From a checkpoint of a small transformer trained on Wikipedia.
Training: a variant of Muon for these matrices, 3788 steps.
Each number is 128 + 32 x the weight over its row's rms, rounded and kept within 0 to 255. Layers, rows and columns count from 0. Numbers have three digits each. The size before them is the row's rms in percent of the matrix's.

# o: layer 8 attention output (transposed), 128x64, rms 0.221, rows 7-20,71-83, columns 0-63
# v: layer 8 attention value, 64x64, rms 0.226, rows 8-20, columns 0-63
o7 114:159169128112153097128143121176090136127170129095127163098139096178109074101058099127103135125107153137126148102090153231168112111143062153122172124140184111112172107139093147072176127118117120
o71 114:151083154161094114127116112155165108126104109142101110148156135116221124096099183130074110140148190109088152145097138159149175159149136145093126102088082106088106162129119158161126045171083152
v8 108:076163145119092105148205111145112112135152110148082130137095161160088174127140144078139140098130164107155176132177119108100131134128192171164077138093158158096137107070112136155112035139159115
o8 106:143107062104119159179118121114154121111102161093166149101143103192147109081156113143121125097127120149150093159134200148146147149103109061116101144067184185096098140192130162078100104143093139
o72 109:124098134165158113063130150165099095119118157140202080111148158147151153121109080157123115159104114141110151156139099109158174121121060128085114108174122115161112160118124044127123219098110171
v9 104:149141121136109051159164157108178076095084160120138152115156129102096072150110114107144106220111133082197141145144056112150123155139166137178090096158092113142110137165118160091138125106121125
o9 117:153189095185146142157124136161150176153168113147099182157088165143083146091105122131131065124101151128139137104102095088160136121127064068141096132104155135106133147133090085145175170046115105
o73 107:079081116092115139077070095095121085167147170091146126072180106152177108126119091105159139146155116184110116178182168151176111121090118159135167163130118089132102158103179136160118110158083120
v10 103:163124130124169139109134132161168089063090139140164130086084118082143127141191159129137078097135131124172186088125090138025106120102140111115141133142122139141130135096107188163117197092114166
o10 094:104120103142146105158122113110077149164109122132100159171115204139094097145110150177143132119142113083131152104201106101172119151087175075130089161130151163125135155151143117164070070042125110
o74 118:107055145131072145108090164127184115172135107085114124096097113136169164152166089135106184173155153154112183093096109134148109104181150141097151140098104104132111085119129159073202150144133085
v11 096:152128112097104175118150059086157162173187171096143094107097147166153068155118159175108179102133102122145103155110106085060153167134085143182084170091126140148138089129135139147153132108131091
o11 088:167123028115182102093150144125110138149092104136108126128167108133214101119077159142052128136116136131132104098118212127169172088183136152131142149118141107157096155115142148097097117102137120
o75 098:095142218118076114152149109116143137078095089126194182148142135136051169135141061110168125116140139155133145168100115132134129127075109152113107114149134199149159083136064137115125143153095112
v12 100:167095184148115162176156134105126127137163131110114149160126071124097117088123126196119107098155150104074125089057132134167106198155097168064132162134187150115103131158079167098128121089113128
o12 117:134152122117131103122143128144148127144113133127118103128104253087156161090141159098190113192116152097136136119166126141097150139124133083117061068127084098147121152099112064137150081179144149
o76 095:098096094095168089185106120143172125106153163139074127155130114134096127175134131161086100138144098147090150172100182111111122055120080152149179087150160114133192100161099154100115138193092109
v13 105:098135083127128174196179070163108128103095117126174152115160135128122060097105114118155096158160105093093198112121099090125106086128127186205126116098110157136130089117165133136092110157178122
o13 114:133146143129126158162107173146097107155161142117117135157113144154162094141115064129116152122056154118195075129109176177177123122137047133103121144097157135129095160082176101137142097048090112
o77 111:155124125153160108061093070115118125091143094144156134106124077145124157134112195065129126131209121102108136115140083104068121112146201081115157155190121099136183156158118127138134165126160119
v14 106:126159080129192151187127158140174101145124140107150137079164087116110118129139074184079153090171103110119092127072145134174151114047135159147186129068097158114180106148126116140118102117134116
o14 091:108174171149124120128158177143094091125161141101118112109089053139140105174100133071134129127110151084158099135110106217118101174163096171155138126212114086126076109134093119123156098151158124
o78 111:134091077145161143123082112113149145109106025156142130136156142155102136121109130169075178113125163189117185099121129084107101104164177072152128138093147101118160161142157124114089171151068153
v15 090:152135098149143087131118139113137120113194142154180098142062079113062141167109042119197163116147168161129095072152121103103125155161116132054159156119154120137086170132139150141110144124107115
o15 091:132101117159106084134154112108142130148075081204108142086085139152114146144103184165141106215151102111129127170183117157113091119135174124111095099138158133136146079101170150129104064176080114
o79 088:091113142021197152130112155112107073115153164090107144149155151115147150080155158124067180093108157134128127144120136128191197146127128138139141123178066102125115140141090131087143106108099129
v16 098:142127080119092152145157087178127130167068164152088143130142125114136107143109065110141102037142137127112123152160160127081146133144126147154172113170093179119153129218099122098068132107079113
o16 084:127153076080142114128102112095126184132131124129111136102132174130138153093140142158150177213134087074072112103118100151168198155107101116150082065126133118126124129065167130141147129197095153
o80 100:158162166109171156150167145141132137190115076129194128087162110136142095118151174082065141089158125124187152114138141098122084110149108081158114156090076138083146177139098069123104079113120136
v17 089:141113146159197106135148121156133085154133103090079163093159133097112141069174175098104147102172095157066117128173129083120175120108102131178100202108117155100153094192147098105130158126135106
o17 070:104130075129189167073117126129131167205087132155091162089127067164137132134103141118166159122135136107169142137090089131190122183050104139143083140154112109104111121132107183171131100134116092
o81 113:140159113150091105193115151154097116135109133130212137163100104157119150158110097146172125151111137132131148125085100179113056092099130032112103105102144119140109180092112110084150161158146188
v18 111:124148174109139177134153058124145127115167105223135152114098134159100135109130160065059120165106067120157087140071135119153170047137147132136134141174131080123135143128111161150097124139139117
o18 128:146138135119065159159118145149145129080131117141066173123157173178141152163146120126077106083064099146074137099215110127107145166119114116132116161098134157149102091147143108159082116065158177
o82 107:122118099119139104134182118087111146174044119110190106172121100114063063142099067147177132145169163122138123147071162124107120162092143156102113102170140112124150149120119185117174118175148109
v19 096:111062150193057076129166125119124134101121151107157170094145119100135119117109177161165130155125114189123075182174087146143155141133090105097101129137131102179174166095135093124188093108135098
o19 080:069138089102121132084154145106178097111119092066136176140109142122098139108193132062108099146098119107138150120109197082156181124161094136179146118145132146119177153149124076105146203158139112
o83 093:177174176125128168099082125105082118114160180142102121135122166166115127121139039171163110069141067112191145155131112144124103126081134196070145109121131144117137138089089165130146103139098148
v20 097:154123165170112133138213121140097162131161115114125112139145132102152152165117181134136088121142136129111177108136088165212067140094109141115139130136107111006113108115122148071105101114144100
o20 099:079167061108104092135140145119090164135184113083140114114168197151113102101117058126148146133137149180176153117098126150144146114116076086115074124127097161117138186124198102137175104151121147